config = dict(
    n_layer=16,
    d_model=384,
    n_head=6,
    n_kv_head=3,
    head_dim=32,
    d_mlp=1024,
    vocab_size=2231,
    activation='swiglu',
    norm='rmsnorm',
    norm_place='pre',
    norm_eps=1e-05,
    positions='rope',
    rope_base=10000.0,
    rope_fraction=0.25,
    qk_norm=True,
    attn_scale=0.414,
    bias='none',
    tie_embeddings=False,
    parallel_block=False,
    extras=['value residuals', 'a smear gate', 'learned residual scales', 'weighted sums over earlier layers', 'capped logits'],
    init='normal',
    init_std_qkv=0.0198,
    init_std_o=0.00494,
    init_std_up=0.0198,
    init_std_down=0.00214,
    optimizer='muon_variant',
    lr=0.0201,
    lr_mult_o=1.57,
    lr_mult_down=2.0,
    beta1=0.9,
    lr_head=0.0051,
    warmup_steps=0,
    schedule='wsd',
    decay_fraction=1.0,
    decay_shape='pow',
    final_lr_fraction=0.0,
    batch_tokens=65536,
    seq_len=1024,
    doc_mask=True,
    train_tokens=352900000,
    steps=5385,
    dataset='wikipedia_en',
)
Each number is 200 + 40 x the weight over its row's rms, rounded and kept within 0 to 999. Layers, rows and columns count from 0. The size before them is the row's rms in percent of the matrix's.

# layer 12 MLP up, 1024x384, rms 0.15, rows 703-721, columns 128-255
084,193,260,294,222,167,178,194,201,194,227,185,228,205,100,242,236,192,209,218,130,198,93,116,132,303,262,236,210,217,197,265,153,107,221,231,173,127,257,143,197,223,172,194,212,173,220,197,205,225,164,219,203,125,223,221,203,165,190,212,240,197,149,189,163,225,173,206,256,226,214,238,237,221,157,239,172,198,236,217,224,168,223,207,232,206,214,187,253,127,203,188,218,219,229,170,301,216,190,221,247,260,208,238,123,149,222,167,224,211,183,210,296,210,216,202,181,174,192,146,181,198,257,119,208,248,176,221,254
110,176,148,200,212,221,160,195,226,159,184,172,246,179,188,201,203,130,153,220,229,211,240,210,304,226,135,200,268,196,218,190,273,219,167,274,152,145,217,220,210,212,244,217,130,140,192,221,212,236,155,224,189,231,208,239,252,193,156,150,195,173,250,245,195,159,184,200,216,169,176,176,210,179,181,205,187,240,204,275,177,205,218,208,170,204,189,174,165,184,238,132,158,205,281,170,203,164,143,196,192,260,235,131,257,223,270,253,248,206,182,175,222,215,107,233,188,240,191,195,209,129,167,204,169,146,171,160,209
107,273,156,228,204,148,138,176,207,271,217,219,239,185,203,186,177,281,219,201,196,195,233,171,209,202,222,206,139,179,243,150,209,173,155,149,234,114,235,127,183,143,225,160,235,139,174,161,193,208,222,129,157,143,244,152,152,233,151,198,224,212,163,171,163,206,148,185,244,150,160,194,142,283,147,248,165,240,163,269,162,220,170,166,176,165,261,166,297,175,202,216,136,200,242,103,209,221,178,208,120,193,127,248,207,190,152,252,205,170,152,184,195,193,199,262,193,173,204,162,239,197,213,191,244,179,261,166,199
103,179,151,208,214,194,185,231,198,254,264,167,190,158,144,214,233,159,178,216,213,263,169,223,143,170,278,238,174,158,172,200,259,200,280,292,164,213,187,237,204,220,122,198,224,294,239,188,195,201,179,232,132,183,245,212,231,214,205,197,198,187,230,184,141,141,287,221,158,205,118,144,188,214,283,160,156,231,281,202,255,251,218,129,210,164,222,181,203,174,183,199,217,127,198,212,185,177,239,211,164,172,174,194,220,169,199,162,225,197,249,306,110,204,211,205,227,294,231,150,144,119,163,164,215,202,214,142,175
106,224,250,218,241,230,235,168,195,156,206,167,168,205,158,204,239,195,189,223,261,201,152,210,215,210,185,211,170,257,129,237,244,184,136,171,155,187,234,203,198,195,181,286,167,195,170,212,247,131,181,184,207,195,126,221,239,262,221,191,153,117,275,128,167,220,237,192,146,236,198,235,177,191,153,196,207,191,176,206,129,205,229,214,216,209,278,193,169,192,203,154,189,167,216,211,270,196,231,213,173,171,263,193,220,204,222,198,150,173,159,259,192,270,172,285,241,91,188,210,173,170,239,151,127,187,179,223,183
108,227,199,258,274,197,187,175,149,169,193,225,224,164,243,234,194,199,226,166,184,159,153,256,312,208,196,205,191,138,218,165,183,266,187,235,239,118,147,310,235,230,182,148,156,196,133,252,239,204,137,228,279,240,221,211,188,153,186,222,194,183,187,235,186,143,246,196,183,228,144,137,130,185,168,127,181,189,127,130,191,174,208,211,210,161,221,143,214,235,191,189,171,213,213,182,208,180,151,265,172,196,236,243,164,233,228,190,206,252,205,196,207,189,154,199,213,194,133,214,242,254,238,223,257,226,190,222,267
107,154,297,210,223,124,201,186,151,177,250,167,212,139,242,196,193,211,243,157,191,270,213,215,242,231,175,162,177,148,253,270,250,289,211,134,198,231,224,226,171,143,127,208,208,154,159,243,132,170,259,175,225,217,182,254,149,193,200,172,226,227,195,165,154,167,139,184,212,225,201,174,191,156,170,179,188,187,265,208,231,190,199,186,161,213,188,107,229,207,213,194,244,236,242,200,249,183,218,205,262,172,248,230,215,192,265,193,253,187,226,169,242,150,177,195,213,169,204,213,197,197,111,201,134,170,175,242,158
108,252,193,235,222,240,127,199,213,155,204,226,180,268,219,216,179,146,274,218,204,215,161,165,222,196,184,174,158,218,185,204,175,190,145,138,252,168,181,236,170,180,200,201,236,206,159,246,242,234,180,161,205,221,173,236,213,160,261,252,283,200,164,196,213,255,231,160,269,190,220,281,199,187,112,211,216,132,111,232,285,161,173,165,203,144,234,234,117,262,178,211,195,188,233,195,171,166,208,215,261,196,153,193,178,283,222,195,145,247,177,224,240,193,259,204,234,218,292,202,229,256,209,211,235,192,154,175,231
102,272,180,190,276,198,222,201,206,304,222,167,257,209,255,213,229,222,178,182,212,209,213,173,246,153,245,160,237,207,191,175,193,223,227,173,192,272,188,189,213,199,218,246,168,232,224,177,345,170,228,160,208,294,155,149,206,208,203,178,246,137,187,186,177,214,203,221,204,284,237,277,191,185,168,219,203,214,207,166,182,135,164,201,241,141,232,177,175,186,178,153,166,184,194,195,196,200,277,312,117,157,138,234,164,279,172,230,200,191,171,244,172,207,232,228,160,152,168,212,242,263,166,270,135,166,212,136,174
104,221,202,191,221,210,195,159,215,251,208,102,161,212,224,155,129,203,232,172,189,239,205,179,168,152,227,161,199,171,209,208,173,148,265,254,221,169,199,231,169,146,205,155,272,212,174,225,206,289,166,163,202,149,180,168,236,279,142,192,188,214,140,235,223,222,253,248,205,206,200,188,271,158,194,147,231,172,150,269,178,229,264,211,242,248,191,256,154,162,252,188,208,216,194,200,190,182,270,257,199,162,247,174,182,186,288,232,233,235,177,171,293,157,182,279,165,201,180,204,144,198,236,116,179,191,255,139,147
106,235,204,215,145,195,166,263,185,236,158,260,222,242,147,178,189,122,149,124,200,236,223,210,208,218,186,160,221,217,200,202,229,221,215,167,274,206,256,298,189,215,230,231,210,214,201,169,273,203,72,192,213,225,188,266,126,210,281,144,191,211,241,234,227,162,184,222,221,219,242,155,229,171,245,229,197,171,259,182,233,165,237,198,214,203,282,236,243,219,175,280,271,157,155,196,196,228,207,181,226,176,211,254,240,216,221,206,190,176,238,192,243,216,227,258,214,225,167,149,270,225,199,205,190,238,186,171,200
096,227,208,213,161,225,178,185,158,196,243,209,166,250,157,169,132,250,236,262,221,244,202,226,237,241,219,254,220,213,197,255,175,181,177,240,245,128,114,210,210,268,170,140,216,193,203,162,250,187,221,191,137,132,271,209,239,243,252,211,187,217,155,232,235,179,228,186,205,158,254,191,151,136,174,249,201,277,183,165,185,165,188,218,189,101,223,96,147,184,286,204,186,162,197,232,204,203,243,147,268,202,183,204,191,152,161,127,179,206,218,196,320,214,133,154,202,200,147,186,244,176,158,134,250,218,161,160,227
094,143,200,198,157,125,135,206,127,166,195,198,167,169,213,109,191,212,152,240,144,210,261,154,214,206,216,190,175,160,196,231,243,248,217,202,205,166,183,168,183,160,133,217,173,209,208,181,223,164,249,244,189,198,210,219,213,211,192,248,189,167,206,207,216,222,160,163,179,239,182,295,223,185,128,256,234,224,147,199,256,192,215,201,120,224,163,216,126,175,181,230,127,179,183,218,226,223,206,241,197,199,167,142,163,206,218,174,134,192,175,255,207,179,214,226,276,177,250,188,197,198,151,224,150,208,325,181,171
082,162,195,234,238,176,175,246,142,202,165,194,255,137,257,193,122,169,156,122,175,167,184,258,141,170,199,230,109,202,178,135,167,192,234,210,241,233,262,226,248,263,248,159,199,208,138,210,200,228,176,184,171,233,72,135,147,213,152,155,166,259,159,153,173,203,267,242,269,186,238,196,250,181,159,261,200,196,173,171,154,140,176,298,227,190,209,205,168,232,239,149,222,193,240,209,202,243,221,138,191,139,221,189,213,189,179,260,200,191,204,179,271,231,274,224,232,259,218,260,136,211,191,183,168,224,170,229,190
095,255,196,213,223,269,174,166,232,192,149,154,229,205,204,210,200,302,175,225,137,191,208,181,231,148,213,214,224,230,257,173,181,189,248,188,275,139,262,188,242,205,234,185,194,202,248,142,210,262,202,193,171,233,194,162,156,230,175,270,229,199,212,253,224,153,198,172,160,172,180,159,243,231,213,206,199,171,209,95,215,152,252,242,154,243,211,170,165,262,174,241,234,142,192,266,226,212,277,212,262,269,164,127,191,235,180,230,304,222,250,231,127,178,202,240,181,190,163,173,140,204,196,143,166,175,135,211,211
089,120,228,241,230,252,199,246,255,130,220,214,246,170,197,153,158,226,185,200,185,207,212,223,218,190,196,143,198,280,173,131,269,221,225,242,230,129,184,292,165,185,160,195,160,251,185,179,143,240,240,216,180,285,175,187,206,223,164,229,207,231,213,206,120,216,216,128,194,198,228,232,248,209,243,160,251,264,171,203,252,203,215,211,212,193,189,194,309,157,240,209,148,213,176,174,165,170,165,212,198,186,243,174,191,147,192,171,224,253,190,182,254,157,203,185,240,274,211,179,235,192,128,251,208,206,265,235,161
105,138,191,210,207,203,175,162,233,219,136,147,209,184,188,250,149,123,244,180,203,171,273,198,185,214,153,320,184,219,235,169,222,176,247,113,191,151,194,164,222,107,230,184,183,250,252,179,193,153,220,172,161,160,268,170,131,218,215,216,153,161,299,161,238,215,176,205,258,147,278,222,197,196,129,176,134,186,194,242,214,214,222,108,171,68,182,213,166,166,154,136,211,203,123,140,249,227,242,185,249,239,163,206,194,211,207,184,212,212,205,187,295,228,142,197,236,208,221,214,219,245,187,226,161,158,237,181,187
098,254,241,208,160,196,211,179,186,190,261,220,281,187,166,193,193,181,264,257,219,222,194,214,263,203,188,251,184,208,186,204,242,269,245,185,168,250,293,153,160,214,223,190,216,149,130,254,169,222,195,212,205,229,176,229,209,224,195,204,221,259,206,160,134,218,254,203,237,198,245,206,166,114,136,192,169,92,237,180,176,200,158,169,177,161,155,177,202,177,211,216,237,175,129,201,256,188,148,167,192,239,143,200,277,204,254,230,253,207,176,258,204,209,217,132,230,164,245,229,169,239,194,235,255,86,153,149,235
105,228,206,245,216,161,161,291,303,276,173,212,164,187,186,170,129,196,198,196,98,225,193,240,169,156,242,186,157,230,217,194,165,112,201,193,228,154,149,142,253,215,186,193,195,255,160,212,226,223,185,197,184,210,223,184,151,226,243,199,186,120,246,154,293,236,170,111,194,192,210,222,135,248,130,197,186,154,216,250,180,182,216,301,225,235,210,228,202,190,185,74,261,218,182,137,220,209,195,206,137,250,210,221,197,218,266,180,157,168,153,136,206,292,196,217,148,256,174,130,125,202,141,194,258,151,231,128,169
# layer 12 MLP down (transposed), 1024x384, rms 0.11, rows 703-720, columns 128-255
084,209,210,267,152,181,221,204,241,184,268,159,244,242,180,225,248,247,253,182,189,208,251,148,177,126,201,264,172,273,202,201,206,206,221,220,208,215,215,203,269,202,304,289,233,224,197,180,239,260,129,235,161,150,186,226,137,200,230,164,230,194,138,165,111,166,200,280,168,195,245,232,176,231,223,215,207,152,221,174,173,177,131,204,169,215,205,179,173,261,205,187,208,246,206,252,218,197,179,209,200,315,215,226,207,161,246,147,259,220,182,177,233,185,155,129,189,184,167,195,231,136,220,224,193,204,265,225,216
108,207,186,188,182,174,182,234,229,145,223,208,228,261,196,209,239,205,211,196,194,191,200,177,210,221,252,165,159,164,140,178,183,140,209,157,239,144,183,262,135,145,227,130,180,168,162,244,258,235,213,119,177,219,224,254,219,189,231,162,222,235,173,182,275,181,195,216,244,172,245,149,221,82,286,144,231,187,281,220,271,177,212,134,270,236,195,263,258,193,152,163,228,202,173,149,227,208,159,236,187,162,189,141,229,191,279,251,195,234,238,196,242,212,217,236,239,231,204,198,184,265,235,247,224,203,198,162,211
099,171,234,273,187,157,179,167,203,235,189,176,151,200,243,262,167,190,171,185,255,126,160,226,173,175,163,181,246,160,124,188,169,151,271,129,174,213,234,162,166,184,157,192,204,189,155,218,216,154,179,222,216,234,216,220,184,167,178,215,188,148,207,188,175,194,152,247,207,206,263,183,174,250,205,125,239,153,239,116,177,190,198,197,175,221,177,188,222,217,196,327,164,244,245,180,164,284,160,228,214,198,155,177,171,168,276,210,200,193,166,201,226,274,232,191,134,246,202,232,211,239,138,173,271,205,200,252,155
101,186,185,212,172,255,190,190,155,276,293,244,221,227,266,178,211,144,223,177,139,172,237,212,240,170,183,93,219,186,156,283,144,184,198,182,267,281,176,204,191,241,193,123,258,174,173,197,191,181,182,169,175,192,213,231,178,133,148,193,235,197,184,229,270,159,269,254,250,174,238,205,183,262,256,206,224,237,238,205,227,162,206,217,186,237,123,252,170,224,196,205,145,207,245,206,215,201,197,244,192,228,249,192,186,194,214,169,229,222,136,192,263,267,234,203,183,157,211,220,220,240,204,208,165,193,222,239,167
105,170,169,205,185,163,139,211,264,271,190,251,134,197,203,223,217,267,206,208,185,179,151,223,239,189,241,254,111,227,164,212,245,222,254,164,172,191,166,240,251,161,217,212,255,242,175,138,150,148,177,229,160,192,293,187,224,204,221,220,191,207,227,197,170,229,200,242,203,180,187,175,105,203,173,217,251,267,256,265,185,107,167,163,145,228,137,199,195,207,150,185,198,177,175,196,296,144,201,242,146,176,202,243,184,175,144,263,210,212,205,149,267,170,273,221,201,159,213,189,210,248,225,173,212,181,174,154,201
107,191,221,183,130,279,142,253,304,201,217,137,183,243,169,218,238,174,218,206,227,289,149,173,136,182,120,175,179,208,196,220,227,245,318,228,200,146,169,225,125,179,262,230,159,184,256,136,237,215,235,231,232,236,173,146,221,199,212,217,96,172,202,173,189,217,222,231,257,211,229,148,102,208,196,269,229,211,197,185,235,222,198,268,184,201,203,232,175,221,151,189,96,205,233,244,239,213,192,190,222,239,215,198,171,202,246,216,202,152,176,216,119,266,246,154,189,179,132,227,189,254,242,206,211,285,140,241,230
109,191,225,226,178,212,207,184,170,149,218,242,216,193,271,241,212,276,118,194,164,208,174,264,233,183,188,246,210,187,157,128,152,205,244,155,234,265,195,213,189,231,256,210,189,278,150,213,121,174,147,197,233,206,237,200,188,195,231,174,281,287,159,199,211,266,261,228,238,144,235,176,232,143,196,235,229,165,244,247,191,257,215,164,230,195,151,278,226,174,232,224,191,210,167,163,177,177,197,183,202,180,202,164,224,201,186,126,160,219,240,210,203,251,164,185,225,180,191,179,180,236,224,166,180,302,178,172,252
106,188,167,201,181,261,139,206,258,138,230,159,129,213,207,213,223,220,224,223,211,201,170,251,288,189,225,246,135,180,147,234,150,279,189,205,137,154,143,234,207,224,161,214,202,228,162,291,160,205,183,252,128,192,176,248,226,213,289,139,212,245,149,132,230,211,147,163,181,183,162,256,209,216,256,214,252,171,141,203,230,249,206,208,218,243,174,132,200,206,236,244,158,231,211,203,150,138,258,289,195,218,221,164,220,126,225,228,231,163,165,167,159,193,246,191,232,154,208,179,259,212,192,200,226,177,198,251,218
101,177,207,238,254,131,271,268,238,257,184,231,108,141,225,219,180,201,184,148,176,221,219,208,200,216,165,148,267,153,201,217,235,185,150,188,186,209,216,174,215,218,206,191,173,223,124,188,213,191,323,214,270,189,209,210,215,253,247,200,159,148,140,202,211,273,251,166,225,177,222,114,152,164,199,224,190,106,141,122,117,148,239,157,213,164,199,229,182,171,203,226,264,117,149,154,207,184,139,193,184,194,218,108,275,230,171,223,184,206,244,138,264,253,199,177,189,168,220,209,232,204,226,212,234,154,244,214,158
102,219,272,239,208,170,162,242,207,161,221,229,207,265,222,244,260,254,234,173,277,220,192,113,151,175,139,224,205,242,144,147,190,218,173,139,220,221,179,164,143,151,151,188,185,169,181,185,179,166,173,234,157,228,187,180,193,134,224,184,214,175,240,174,211,162,212,183,152,187,238,184,190,240,226,117,209,217,197,225,155,271,166,169,172,274,211,245,216,217,218,219,252,187,218,274,205,112,150,246,196,148,186,270,232,184,195,222,214,145,168,203,217,148,222,215,285,171,186,192,211,211,236,179,262,239,257,202,159
104,213,163,261,231,208,209,219,168,157,163,191,197,180,211,153,247,153,251,170,113,262,217,125,227,213,230,211,263,243,213,256,256,228,230,206,216,184,164,236,203,237,181,190,211,251,134,220,283,179,184,202,251,161,219,239,147,164,184,148,187,200,172,201,207,163,177,169,233,257,158,252,192,220,264,249,175,168,173,158,254,219,181,252,147,187,184,114,223,197,224,259,217,155,199,231,161,192,133,183,188,212,206,158,191,236,189,179,227,146,196,211,198,202,163,254,217,157,265,164,190,219,201,243,191,207,248,228,181
093,238,210,182,217,270,184,215,169,288,237,197,215,214,157,172,222,199,228,248,226,254,180,145,138,228,146,198,209,218,184,174,244,223,181,216,231,161,139,205,207,203,155,252,142,195,175,239,238,170,209,175,177,179,201,282,132,173,255,266,182,266,227,197,193,186,174,174,230,165,279,247,248,154,258,190,198,205,126,201,249,167,215,208,200,314,210,165,209,208,186,195,194,251,243,182,201,254,255,219,202,170,192,177,174,262,172,206,213,163,163,201,214,249,190,164,229,180,143,125,183,195,152,161,197,197,246,155,208
102,182,272,197,153,235,197,217,141,169,233,203,211,150,237,124,192,168,202,224,227,171,141,139,215,136,219,200,213,226,131,221,179,270,193,136,232,184,213,167,191,171,198,208,248,249,165,180,185,150,204,267,200,192,169,241,286,186,149,183,220,233,210,202,171,187,201,190,242,193,172,236,242,231,113,184,215,213,197,128,207,232,167,219,209,260,229,118,217,218,198,218,182,255,281,161,170,222,190,147,180,115,158,198,199,213,208,227,187,148,221,195,215,191,197,208,173,276,209,227,217,182,180,258,202,245,237,231,148
082,147,155,162,217,233,285,150,160,127,180,211,164,178,201,144,259,178,248,254,171,156,188,183,153,223,217,167,152,249,117,201,255,174,237,257,157,245,192,192,245,173,166,192,201,215,217,154,251,237,126,134,234,198,169,186,151,174,207,137,207,123,183,242,220,199,221,259,203,246,220,163,235,187,221,254,181,224,162,223,218,225,164,211,154,293,239,188,159,215,195,240,228,156,247,168,145,179,214,232,239,220,226,155,209,224,103,145,200,316,168,230,201,184,231,244,185,245,168,203,193,205,168,224,224,261,218,180,194
100,164,193,195,222,188,211,130,166,190,262,168,279,161,241,152,218,230,225,84,175,176,162,251,202,260,177,206,230,192,252,239,206,185,167,233,153,230,236,186,247,193,146,250,206,137,212,184,180,174,152,216,164,209,150,218,182,183,213,216,173,209,234,264,216,207,170,177,239,133,240,183,168,179,165,206,170,181,253,112,143,214,201,255,178,236,227,177,139,212,232,82,188,207,188,189,141,250,190,191,183,161,203,253,242,215,200,212,202,240,222,190,223,168,236,225,236,177,232,210,132,230,223,192,203,177,156,242,160
088,205,224,237,209,240,217,177,211,149,276,202,211,235,272,187,87,163,201,206,273,181,230,260,210,178,177,164,107,224,195,265,263,247,155,256,183,221,160,253,273,137,153,234,250,228,148,279,182,200,187,208,129,203,164,186,240,180,128,262,131,253,234,211,248,188,198,149,165,189,155,196,216,170,198,154,252,232,187,223,273,158,229,213,209,298,155,176,220,182,276,190,246,155,274,186,156,230,187,215,177,207,129,241,263,197,158,216,258,164,212,236,265,199,174,171,198,239,236,269,190,214,135,238,174,133,202,251,169
104,194,251,178,122,189,204,195,188,177,172,213,214,221,170,255,211,218,191,180,178,179,148,158,234,152,187,231,205,136,250,243,155,179,164,152,200,196,119,165,221,173,202,173,222,150,241,274,181,159,212,213,88,223,167,187,175,183,115,232,108,193,214,206,172,253,198,230,199,114,227,176,244,154,246,204,130,187,206,179,205,204,210,238,217,234,228,146,159,163,252,192,210,180,176,159,194,197,196,143,248,232,202,117,212,264,139,153,197,204,162,201,246,285,189,221,138,171,207,208,145,180,197,236,204,206,206,210,168
094,188,167,183,223,164,307,219,187,227,184,179,193,209,198,169,177,182,220,214,238,214,250,193,192,169,238,264,219,166,163,213,224,204,187,216,183,187,173,236,164,233,161,218,225,200,142,226,254,206,179,256,167,187,163,203,212,194,187,146,189,174,208,230,170,153,249,141,253,224,269,210,206,109,261,141,194,165,227,221,196,135,219,250,207,208,191,194,276,226,188,219,152,177,185,261,205,192,176,229,134,220,183,227,170,221,331,147,213,203,163,200,242,189,237,160,202,203,155,153,261,191,173,197,211,167,198,301,222
# layer 12 MLP gate, 1024x384, rms 0.139, rows 704-721, columns 128-255
113,206,150,214,185,179,207,216,242,257,202,172,200,188,159,220,199,206,121,182,156,243,293,221,198,199,134,308,236,233,161,124,193,179,229,235,180,186,162,286,181,160,188,146,187,201,210,196,257,194,216,225,121,251,216,250,248,202,153,227,245,244,222,208,226,121,249,212,216,173,207,216,244,243,248,198,149,205,190,256,144,233,219,194,162,214,217,169,187,175,121,156,208,163,188,186,226,222,264,249,169,216,265,158,162,207,209,309,266,227,206,167,196,133,112,203,273,148,237,184,237,170,231,201,239,191,184,157,195
104,149,188,176,259,211,229,221,217,224,157,180,150,217,89,198,213,224,241,122,227,199,203,209,163,208,211,234,140,199,208,288,228,203,235,216,168,162,222,240,208,176,204,118,211,221,157,175,220,157,201,246,241,237,214,182,205,165,260,255,257,193,170,146,233,218,161,165,181,200,130,137,196,219,187,246,159,188,183,143,213,232,237,190,150,264,243,257,215,205,254,217,183,200,198,189,99,203,253,167,175,189,153,189,212,205,274,229,200,140,159,192,156,187,214,217,211,156,168,293,185,141,170,203,234,209,216,216,168
103,176,252,138,171,260,178,165,164,238,185,196,193,219,212,158,218,176,228,215,136,255,234,233,165,150,167,141,231,238,136,233,181,139,225,165,258,214,268,185,174,150,198,149,197,171,204,211,234,182,199,222,240,211,152,195,232,223,185,185,262,123,133,204,226,95,178,220,265,241,280,203,178,234,94,232,207,254,248,134,134,155,118,197,254,269,193,178,269,136,212,177,238,207,150,179,184,258,262,125,193,179,188,142,198,268,189,224,199,214,223,330,240,210,200,217,221,168,222,207,178,173,230,188,233,171,166,198,156
108,222,164,226,278,248,194,231,241,185,200,237,217,208,214,205,209,195,214,214,210,205,230,207,263,189,253,224,207,250,172,206,183,151,205,200,254,223,188,214,156,219,205,166,101,155,138,217,193,241,157,140,200,156,153,217,129,270,212,180,178,247,207,186,163,318,249,217,176,228,207,208,158,184,164,210,119,190,200,145,275,180,139,251,226,187,193,206,279,222,263,192,184,221,274,193,171,186,163,131,152,223,229,180,238,151,154,142,189,191,219,191,250,139,178,146,205,155,150,178,177,173,219,183,234,225,139,152,212
106,169,237,230,141,268,218,213,252,241,251,188,177,113,161,162,187,190,191,309,296,166,154,148,196,181,253,159,224,166,265,216,226,213,201,262,166,309,251,247,207,162,206,198,180,135,154,181,170,265,197,155,193,224,121,165,120,147,174,181,184,236,199,178,208,187,201,200,224,243,243,203,196,161,102,210,203,269,168,164,221,149,183,253,326,204,233,142,178,265,177,122,178,151,191,239,263,206,227,218,165,220,199,163,230,214,206,169,239,187,240,145,220,246,179,145,178,110,229,189,224,159,169,236,151,207,149,195,163
107,168,187,248,246,168,204,168,230,237,171,159,248,222,244,255,238,231,139,120,127,258,153,235,195,193,244,245,371,213,201,155,192,242,209,212,257,223,185,237,209,215,181,199,193,136,217,215,217,130,169,174,231,195,174,208,160,213,180,254,142,228,241,172,192,206,137,180,195,159,216,152,183,181,187,171,191,198,172,208,245,212,181,203,230,226,145,234,181,233,307,237,208,271,195,230,139,167,179,219,173,159,241,96,183,246,272,126,163,150,149,175,224,185,155,267,155,148,186,200,91,267,299,100,214,169,212,215,244
110,227,221,246,307,107,192,156,182,194,177,225,239,237,176,272,183,244,205,201,171,189,221,191,169,236,230,166,216,241,172,153,153,204,171,143,211,238,178,182,189,207,270,230,197,165,224,168,93,239,178,138,159,218,229,187,129,145,294,199,244,293,161,182,266,267,185,168,213,203,185,177,233,227,189,152,149,160,203,257,130,163,223,222,101,148,188,243,183,155,147,198,178,135,205,254,238,287,256,218,130,275,175,158,233,213,213,179,225,189,235,123,161,228,230,186,249,173,169,156,247,214,180,214,180,239,221,261,238
101,244,211,166,247,193,179,257,170,247,132,167,231,243,245,177,197,195,233,216,194,150,201,208,155,227,240,232,168,251,241,188,228,216,177,162,220,182,223,160,172,149,257,221,132,217,153,184,210,200,197,175,165,258,246,140,252,163,280,231,197,265,241,175,137,240,169,211,239,238,257,212,142,133,212,208,204,259,189,196,170,275,180,196,233,181,158,214,202,174,189,174,181,142,234,245,143,184,237,162,219,227,158,206,188,181,208,215,237,209,214,183,201,260,135,88,205,285,273,146,193,207,169,190,237,255,206,295,216
106,252,276,164,265,186,236,200,209,236,192,169,183,187,257,211,267,190,222,168,223,234,185,141,180,197,243,126,230,216,279,249,169,243,279,235,190,195,223,223,128,295,263,156,148,166,129,247,202,267,181,199,190,183,194,208,184,192,205,234,246,217,202,162,237,149,192,275,175,280,218,222,272,167,190,183,245,196,170,295,222,178,210,211,250,192,227,207,153,204,185,163,232,252,162,243,243,238,255,184,261,180,197,235,181,171,199,184,238,228,202,178,167,284,208,195,341,216,263,206,217,192,227,169,196,160,236,213,193
112,267,242,216,181,236,262,219,209,180,170,171,208,162,182,235,234,139,209,184,161,213,230,222,199,208,200,172,203,279,167,217,174,266,166,181,172,233,185,262,238,212,136,200,218,160,164,202,181,149,179,198,186,199,181,185,227,248,259,211,217,199,176,237,241,194,215,205,188,158,174,279,212,175,122,195,200,210,149,317,152,209,194,181,189,191,150,267,233,309,195,119,197,259,171,147,278,242,212,190,230,182,136,200,256,206,197,186,200,275,258,236,201,238,154,271,241,145,129,258,135,199,188,223,149,148,244,219,139
093,136,188,235,242,197,217,142,198,192,219,175,150,218,239,261,200,189,201,195,218,196,148,174,191,138,205,174,189,249,237,203,120,228,194,226,248,203,136,239,215,150,192,222,93,193,196,244,169,160,224,194,196,212,189,222,180,201,231,170,166,186,172,234,100,203,169,259,272,197,209,212,156,222,248,206,152,135,231,204,221,177,168,172,254,189,127,246,180,228,177,253,120,101,164,233,227,144,210,197,254,113,235,123,226,245,152,216,135,206,169,259,239,195,195,131,171,139,212,188,169,241,241,165,255,184,281,182,251
088,204,190,175,175,253,195,178,263,232,198,214,156,261,225,200,87,156,168,189,188,284,230,199,211,150,189,204,185,178,110,150,166,179,150,234,137,206,238,159,211,249,270,150,223,208,223,158,186,122,176,210,203,294,180,172,206,166,236,195,241,230,218,207,198,105,225,209,202,274,224,192,211,209,175,221,185,134,188,188,144,263,169,179,180,170,176,229,135,150,188,238,156,137,252,219,140,137,203,165,228,110,207,176,227,119,198,197,227,211,253,166,238,229,216,193,217,233,127,163,131,193,192,163,234,146,171,157,170
081,159,253,178,141,227,232,208,251,128,240,157,215,191,205,279,167,163,180,228,226,216,181,173,145,210,134,167,158,185,212,142,162,215,185,173,159,216,198,187,200,245,104,246,165,248,142,213,184,203,186,220,213,278,213,231,231,182,275,145,200,195,233,265,204,269,270,189,238,134,240,240,239,219,169,216,187,172,182,259,267,199,142,155,145,213,210,238,210,283,211,230,207,138,250,220,273,176,174,171,261,277,206,194,231,191,268,173,233,205,259,257,229,153,180,158,203,245,207,219,219,135,176,225,154,231,185,261,245
100,172,152,237,270,164,195,173,162,203,169,139,238,208,184,168,171,254,148,176,199,248,178,186,281,196,249,188,177,164,163,89,136,182,204,172,258,227,224,171,234,223,187,194,166,231,260,194,173,220,180,209,228,205,198,164,269,180,210,117,183,205,283,133,171,171,221,287,226,220,238,163,286,109,179,167,182,145,266,204,170,216,184,246,125,247,96,153,211,197,199,172,223,217,191,220,163,236,235,215,242,202,121,312,226,231,220,213,174,217,103,151,185,225,211,186,157,242,197,152,101,150,197,197,142,263,196,239,196
088,232,143,252,270,182,173,142,249,172,202,252,238,151,224,240,238,229,238,239,234,225,181,206,194,215,208,290,216,226,208,211,229,237,224,258,160,237,129,245,195,168,231,172,201,170,173,190,183,224,192,123,204,210,202,193,193,288,97,229,204,225,185,142,200,127,213,268,202,245,270,248,264,254,183,202,159,236,150,220,230,183,267,232,232,155,199,173,304,187,190,223,214,142,279,253,229,107,201,184,175,271,144,170,211,271,220,228,159,182,251,148,255,53,248,232,161,171,201,220,192,183,159,170,221,154,157,268,235
113,221,230,219,157,250,218,293,194,231,119,177,204,243,222,208,224,184,220,141,207,143,230,225,197,187,204,228,219,140,176,168,171,236,201,202,224,276,234,218,192,193,191,200,139,208,281,152,251,167,205,242,218,196,189,222,229,115,153,199,94,219,240,168,229,144,254,135,146,182,209,190,181,140,207,231,147,230,188,205,173,214,181,185,260,233,118,198,174,128,276,183,262,169,277,203,182,213,124,187,182,140,245,188,183,204,181,200,239,162,119,149,192,210,171,187,198,188,233,204,140,211,168,149,200,194,105,170,249
099,235,223,157,191,158,237,242,196,199,203,191,308,170,79,128,130,185,153,185,226,255,209,170,164,241,150,197,158,193,191,197,178,203,247,187,227,247,205,199,211,167,249,181,227,244,188,219,129,86,141,216,219,196,183,188,255,186,207,146,154,252,150,184,223,225,236,183,125,182,251,119,192,170,202,205,165,143,184,213,181,185,171,162,228,235,239,212,281,175,227,182,176,246,208,158,261,180,228,178,222,147,186,192,187,190,162,218,156,234,167,266,250,214,203,152,170,184,221,150,166,228,271,133,161,167,162,170,149
105,304,246,218,187,129,136,156,220,208,200,169,246,176,199,201,193,154,214,231,247,191,220,196,215,190,161,295,191,182,235,181,248,152,216,169,166,178,218,245,269,184,208,124,180,215,216,174,172,199,275,174,234,226,164,165,225,196,183,115,138,173,203,226,216,192,283,184,217,251,199,257,210,123,159,200,263,185,194,213,136,171,280,205,257,187,214,218,170,201,239,186,278,199,192,125,220,220,166,250,178,246,215,244,204,257,211,119,184,124,203,126,249,279,136,180,207,205,198,166,207,168,189,241,167,193,196,214,242